Each number is 200 + 30 x the weight over its row's rms, rounded and kept within 0 to 999. Layers, rows and columns count from 0. The size before them is the row's rms in percent of the matrix's.

# layer 6 attention query, 96x96, rms 0.16, rows 0-31, columns 0-47
065,272,202,228,166,101,190,239,230,263,234,185,253,183,168,219,228,220,236,175,223,254,180,161,194,205,180,239,213,200,202,169,187,213,186,140,221,194,242,181,216,201,215,203,128,146,203,197,238
121,197,189,199,168,218,184,150,196,226,164,178,189,204,178,240,244,201,161,259,191,223,206,214,180,216,221,206,207,240,260,206,212,176,202,114,218,170,199,224,227,206,219,236,171,198,196,207,177
077,246,192,215,181,185,146,185,206,218,194,185,191,208,169,266,246,169,163,190,179,200,169,177,221,215,184,205,166,227,217,193,206,208,212,133,217,211,257,179,182,180,252,237,166,152,176,201,179
064,139,188,127,228,257,212,186,165,159,190,174,141,211,228,164,183,215,198,209,177,181,236,223,163,200,224,189,207,252,234,243,215,185,206,250,173,175,162,222,192,215,157,153,251,223,176,197,190
044,239,171,224,191,195,150,195,218,186,176,190,166,180,169,273,271,186,161,192,187,174,178,159,216,207,172,224,181,232,198,213,212,168,218,135,218,195,237,191,206,178,291,240,203,182,207,193,216
075,131,226,152,230,250,217,186,159,170,161,152,161,165,183,158,161,233,179,179,188,207,248,243,175,205,194,191,237,197,186,217,221,207,189,239,181,190,163,237,183,245,145,162,233,241,186,194,206
045,189,227,167,206,188,197,206,233,214,226,173,209,151,243,233,193,198,245,124,188,148,242,215,166,194,169,183,257,182,183,238,168,197,202,231,182,169,210,231,202,209,148,147,225,229,194,213,208
078,269,169,256,150,189,141,242,233,246,230,232,236,233,192,230,226,193,198,238,206,187,171,175,230,203,193,225,167,168,209,169,173,200,204,140,244,201,242,192,206,163,275,231,151,185,234,220,191
082,230,169,267,158,189,197,255,217,213,287,225,222,212,169,230,223,196,202,218,202,208,141,191,197,226,177,248,164,219,224,175,162,215,213,168,227,213,243,158,227,196,257,214,158,150,228,190,210
050,202,224,174,198,199,253,152,155,171,178,182,135,165,205,209,141,203,217,160,203,175,220,227,217,192,211,181,190,258,171,215,230,223,231,207,250,218,212,214,189,169,233,226,203,177,165,206,270
087,184,237,176,210,244,230,179,207,179,146,139,154,124,185,219,172,194,213,160,210,157,214,223,209,185,194,207,196,245,216,182,219,228,246,235,198,186,223,198,182,176,229,185,213,209,186,182,200
094,194,196,184,251,241,202,235,175,157,176,192,196,222,169,190,184,239,245,180,191,211,239,261,185,249,196,183,257,219,195,215,202,205,146,233,136,209,140,232,189,231,95,185,204,190,163,203,207
095,170,170,252,227,170,200,176,242,193,177,223,215,169,146,166,164,191,147,282,213,209,168,232,189,206,239,249,235,249,192,207,163,205,203,182,221,182,155,232,186,154,219,194,173,211,185,209,192
078,204,192,220,196,136,245,160,225,187,188,229,216,260,211,237,200,137,228,189,228,157,136,199,216,208,210,189,168,221,164,191,200,168,215,202,212,216,225,171,180,193,260,202,218,254,199,165,172
071,254,200,226,179,202,173,152,194,211,181,189,202,187,243,245,198,189,257,211,196,166,177,236,223,195,188,147,264,173,203,149,224,209,148,225,234,188,149,235,250,183,187,183,176,220,208,174,146
080,160,173,221,214,210,208,174,201,198,190,202,204,178,205,246,176,254,245,174,231,202,224,247,223,195,190,160,266,198,152,237,227,210,244,219,232,227,181,213,203,166,222,149,182,259,246,257,195
081,172,198,238,235,234,176,165,167,192,172,213,229,189,162,181,191,171,182,224,137,213,201,194,253,206,210,252,267,216,203,184,204,217,192,255,149,210,215,188,246,234,153,234,186,164,185,180,143
090,150,209,161,233,247,235,155,167,193,218,122,177,229,229,195,217,174,229,169,192,158,231,174,226,186,172,196,195,131,201,177,209,202,208,201,208,258,243,131,226,200,238,198,247,193,239,130,246
080,175,230,202,160,226,209,239,170,176,208,239,225,155,252,192,205,194,148,170,149,208,265,188,165,197,195,244,142,229,180,198,184,126,245,224,173,216,260,186,208,239,199,207,249,230,189,158,194
078,199,235,203,224,201,228,154,150,174,181,197,198,236,141,222,193,182,132,162,174,233,212,182,237,172,213,200,178,187,236,163,204,242,212,228,162,191,208,224,153,183,204,161,225,162,195,225,214
071,202,208,168,148,225,183,208,227,222,206,251,225,153,215,151,176,227,180,206,205,239,168,171,196,201,207,194,249,181,189,165,218,222,141,163,159,220,182,183,230,239,157,215,189,219,203,222,186
070,228,221,231,198,173,201,177,246,197,165,229,178,264,208,221,169,156,205,172,192,216,192,175,179,198,223,166,195,231,171,189,199,181,239,225,149,163,195,183,178,155,167,216,187,193,179,164,166
066,205,182,213,169,193,199,162,200,197,184,240,153,277,275,227,223,135,199,201,183,175,262,209,230,231,193,224,226,168,187,229,168,145,231,194,205,190,192,241,211,167,217,201,197,199,180,168,196
070,201,213,206,160,202,164,201,231,228,158,191,176,258,218,232,237,226,203,198,214,193,228,206,210,168,182,183,215,251,177,235,144,201,251,185,212,198,151,201,202,181,198,250,203,177,208,163,239
082,186,218,203,239,213,204,179,166,204,225,178,213,250,190,169,186,169,176,281,159,221,256,199,152,216,170,219,250,189,195,245,186,151,153,196,202,258,218,230,207,191,204,173,236,190,227,142,174
070,243,198,189,209,200,201,187,221,227,220,279,187,302,190,219,241,193,257,184,222,188,181,161,233,169,225,189,187,202,223,153,214,207,226,232,217,202,194,206,244,194,196,163,236,175,182,194,257
071,193,201,218,153,183,202,205,198,194,219,183,210,196,210,220,149,271,201,190,236,199,172,245,212,179,174,172,190,252,117,202,231,207,220,174,221,204,198,177,211,210,165,233,143,211,205,259,191
078,204,223,198,153,180,177,169,176,235,209,135,189,202,189,202,192,205,207,202,231,173,201,195,206,190,234,225,205,263,218,248,197,179,192,202,198,216,219,218,192,138,233,220,185,146,201,211,236
083,174,198,204,226,199,172,219,164,140,175,155,188,200,201,242,182,153,159,189,182,196,245,236,172,225,159,197,203,235,206,180,170,192,167,234,183,242,196,192,199,205,180,274,190,166,201,156,162
085,203,147,231,205,227,208,185,221,269,178,201,242,229,221,216,197,201,174,196,224,216,236,210,190,243,254,227,247,195,204,211,212,179,172,170,239,251,152,201,166,244,211,278,188,191,210,232,172
084,180,193,211,225,257,180,196,217,228,207,212,217,206,181,184,158,234,149,210,187,214,205,242,217,196,204,240,216,219,198,188,201,170,187,224,219,204,186,269,233,204,156,168,158,250,223,252,189
078,244,189,182,243,123,168,163,180,202,230,189,220,159,205,188,226,173,138,211,192,226,228,211,192,172,194,185,220,114,189,232,214,195,140,200,196,216,168,231,220,173,211,197,202,202,182,265,193
# layer 6 attention key, 96x96, rms 0.167, rows 0-31, columns 0-47
082,170,209,242,287,242,257,225,221,114,257,268,196,203,200,194,193,186,230,163,193,164,213,211,176,222,163,153,218,178,149,215,170,175,174,247,201,226,203,210,179,186,173,179,245,230,199,236,219
090,217,183,150,165,179,170,212,212,222,253,243,224,190,225,204,188,210,207,272,209,199,211,180,205,141,209,218,142,178,244,187,199,216,223,162,251,177,231,198,193,201,256,245,107,179,237,180,150
086,215,165,222,169,193,161,246,180,228,250,167,257,195,202,230,223,188,198,237,199,204,196,183,212,203,163,187,222,119,245,188,209,194,204,162,234,209,189,217,210,198,190,208,119,186,225,166,180
046,182,203,194,193,229,180,115,115,239,121,128,217,202,187,195,131,194,209,155,193,193,214,195,191,205,243,225,220,160,180,177,197,229,200,225,188,224,175,167,204,203,164,211,191,177,165,212,188
049,196,153,212,143,220,199,269,143,237,246,175,228,185,216,245,208,191,183,232,203,185,203,182,225,230,161,179,213,110,208,169,193,206,199,173,226,245,224,232,210,182,176,196,152,154,214,176,182
077,155,218,184,242,223,181,114,155,189,106,194,149,167,208,180,152,214,216,162,205,176,221,210,174,192,206,182,227,218,158,216,199,207,176,230,175,212,166,173,179,195,193,198,235,238,181,212,212
049,204,246,208,238,191,167,164,233,206,170,212,173,232,224,175,189,208,233,208,193,186,168,214,278,187,253,227,161,236,201,197,213,179,221,219,151,184,171,163,178,203,212,201,221,202,168,239,172
089,243,201,224,177,191,201,259,226,202,305,192,226,246,174,227,201,190,201,240,206,223,163,189,226,210,168,220,214,119,221,196,216,186,211,149,223,203,195,213,195,202,198,206,147,199,199,182,192
083,209,184,237,196,186,203,250,200,178,236,198,255,219,153,241,253,177,205,209,214,225,164,195,238,219,160,203,199,161,236,208,199,192,222,148,212,248,222,249,182,185,204,214,188,213,216,196,184
051,193,164,185,177,235,268,179,146,174,193,212,233,151,255,219,163,195,218,209,219,200,249,224,151,181,203,150,213,223,147,187,205,181,184,233,208,200,174,197,180,203,203,157,206,252,188,236,176
092,162,204,195,182,204,181,210,200,174,212,174,174,179,230,234,209,221,197,207,197,186,201,203,170,164,220,168,230,119,141,186,192,194,206,213,209,223,177,203,153,222,209,145,241,219,169,205,203
083,190,164,248,207,168,202,143,188,169,90,178,210,190,224,176,194,192,207,195,191,191,232,240,155,208,201,178,231,300,177,227,178,166,161,205,198,214,199,204,164,218,191,244,238,243,177,197,185
090,180,214,230,213,153,225,141,200,221,179,241,180,206,141,183,252,200,159,186,210,254,196,243,225,199,204,180,231,239,193,232,202,179,202,208,208,257,187,186,183,172,220,222,146,160,211,151,215
081,198,221,174,170,181,132,235,230,239,218,257,223,226,242,257,258,182,194,171,251,185,213,196,212,182,197,147,169,185,171,216,208,230,226,213,182,182,207,243,187,171,146,201,185,150,196,157,229
074,241,262,161,229,237,209,185,183,209,166,183,225,245,177,201,223,178,244,201,210,204,161,234,265,221,203,131,228,170,222,207,201,213,202,184,194,166,150,250,215,199,199,173,232,180,183,176,142
089,196,222,228,191,192,188,205,206,214,208,210,201,259,202,196,251,167,194,223,271,186,211,231,243,148,196,152,192,140,155,171,191,220,158,195,161,198,166,202,210,229,269,238,256,165,171,197,172
083,221,231,221,181,248,192,178,203,186,180,190,215,190,123,181,214,175,223,233,161,196,125,142,236,214,220,166,200,139,214,206,177,183,232,239,165,231,166,212,245,160,214,242,200,172,221,183,205
081,202,171,195,180,181,169,242,179,199,211,207,228,270,241,211,179,219,206,203,217,206,204,212,149,198,203,187,189,135,214,169,174,201,224,233,175,210,200,205,208,211,191,182,250,197,213,154,123
075,157,238,200,172,248,207,184,217,180,211,191,244,159,219,201,227,249,186,214,171,181,203,160,182,158,197,236,182,151,184,188,223,183,218,187,204,188,240,199,213,220,156,187,161,152,187,179,264
077,223,192,224,172,186,146,201,231,218,208,195,160,211,215,188,176,200,231,196,175,196,199,266,238,198,161,169,200,197,205,229,222,219,207,206,205,186,144,171,173,211,222,145,173,223,201,211,208
080,260,226,202,227,187,218,222,186,215,190,187,214,172,183,158,202,192,234,234,149,225,175,170,215,203,189,163,159,206,203,179,225,209,227,209,175,156,191,210,213,214,219,178,181,218,210,219,278
072,184,231,216,167,233,207,198,268,232,173,184,131,198,213,200,201,216,259,202,232,227,224,175,205,200,156,153,186,141,199,226,179,196,217,237,160,176,237,213,215,173,161,185,209,178,197,218,234
063,207,209,223,197,178,204,185,139,235,174,215,265,262,210,188,158,187,247,143,189,174,194,187,209,232,231,196,179,188,201,216,207,173,208,188,214,178,211,206,159,208,142,208,166,171,178,144,196
065,224,239,181,211,163,248,192,182,193,173,161,178,269,171,199,201,195,210,228,195,238,273,200,229,206,181,152,198,197,201,227,170,174,168,142,205,256,187,196,167,240,211,217,175,185,196,194,162
072,138,161,210,167,189,167,161,167,181,211,179,232,257,210,218,202,215,221,224,195,233,196,169,162,206,200,220,214,221,226,205,221,201,198,182,159,230,169,191,150,237,208,208,232,233,192,134,228
072,185,176,187,195,186,237,188,195,214,161,205,206,232,223,210,170,236,200,170,267,203,208,260,247,240,172,215,159,218,217,218,201,216,268,229,217,190,213,178,182,182,188,203,152,219,227,232,146
071,209,170,170,275,164,172,228,206,171,197,218,205,107,200,217,211,159,162,180,212,188,218,201,214,175,193,182,128,249,165,222,170,210,183,252,203,203,219,184,204,175,225,206,174,222,222,236,174
074,173,199,189,174,235,220,202,211,178,244,175,219,238,171,197,197,189,157,228,194,151,224,160,158,199,235,219,164,224,210,196,207,178,162,192,167,254,220,227,140,196,177,135,153,163,176,212,203
084,204,127,176,167,186,158,207,198,168,228,183,221,171,190,232,189,235,190,183,166,161,225,177,177,168,158,202,191,235,206,226,176,232,197,174,211,216,223,221,151,214,171,167,239,188,220,209,213
078,194,152,187,183,227,181,238,239,198,183,202,215,201,170,190,218,202,185,191,196,184,231,219,220,212,174,193,245,235,230,214,249,133,184,242,217,189,201,162,172,177,177,225,133,178,244,143,194
073,195,184,212,241,225,174,130,185,243,246,181,237,172,218,204,196,186,206,191,222,186,165,234,243,181,224,216,113,168,201,177,214,173,207,240,164,179,185,172,168,195,224,184,154,272,150,205,211
079,137,188,171,162,198,159,169,199,194,206,200,230,189,170,151,139,192,194,233,197,162,196,285,187,199,244,237,188,201,225,200,184,236,159,214,223,210,211,195,247,145,231,172,213,176,202,169,223
# layer 6 attention value, 96x96, rms 0.169, rows 0-1, columns 0-47
107,222,216,252,143,164,267,157,194,217,184,268,191,185,161,193,237,192,232,202,194,239,206,201,212,198,194,204,217,238,193,203,225,264,167,254,220,159,180,177,194,171,204,207,201,177,211,202,162
115,189,271,193,199,231,181,185,142,215,178,203,208,221,154,219,160,208,153,169,240,160,166,210,210,190,230,207,193,152,187,147,208,148,206,183,197,189,183,160,204,91,155,205,184,184,196,217,194
# layer 6 attention output (transposed), 96x96, rms 0.344, rows 0-1, columns 0-47
112,145,206,235,270,183,239,171,193,225,215,200,231,225,172,238,204,160,203,209,194,164,216,203,192,206,194,232,199,200,151,218,208,208,241,209,198,178,213,199,161,182,173,185,143,187,218,216,233
107,203,240,219,196,215,218,194,245,189,178,205,235,184,206,210,198,261,232,158,204,162,213,195,221,207,209,203,200,152,178,241,208,239,220,239,228,212,124,211,217,213,244,145,189,184,218,200,203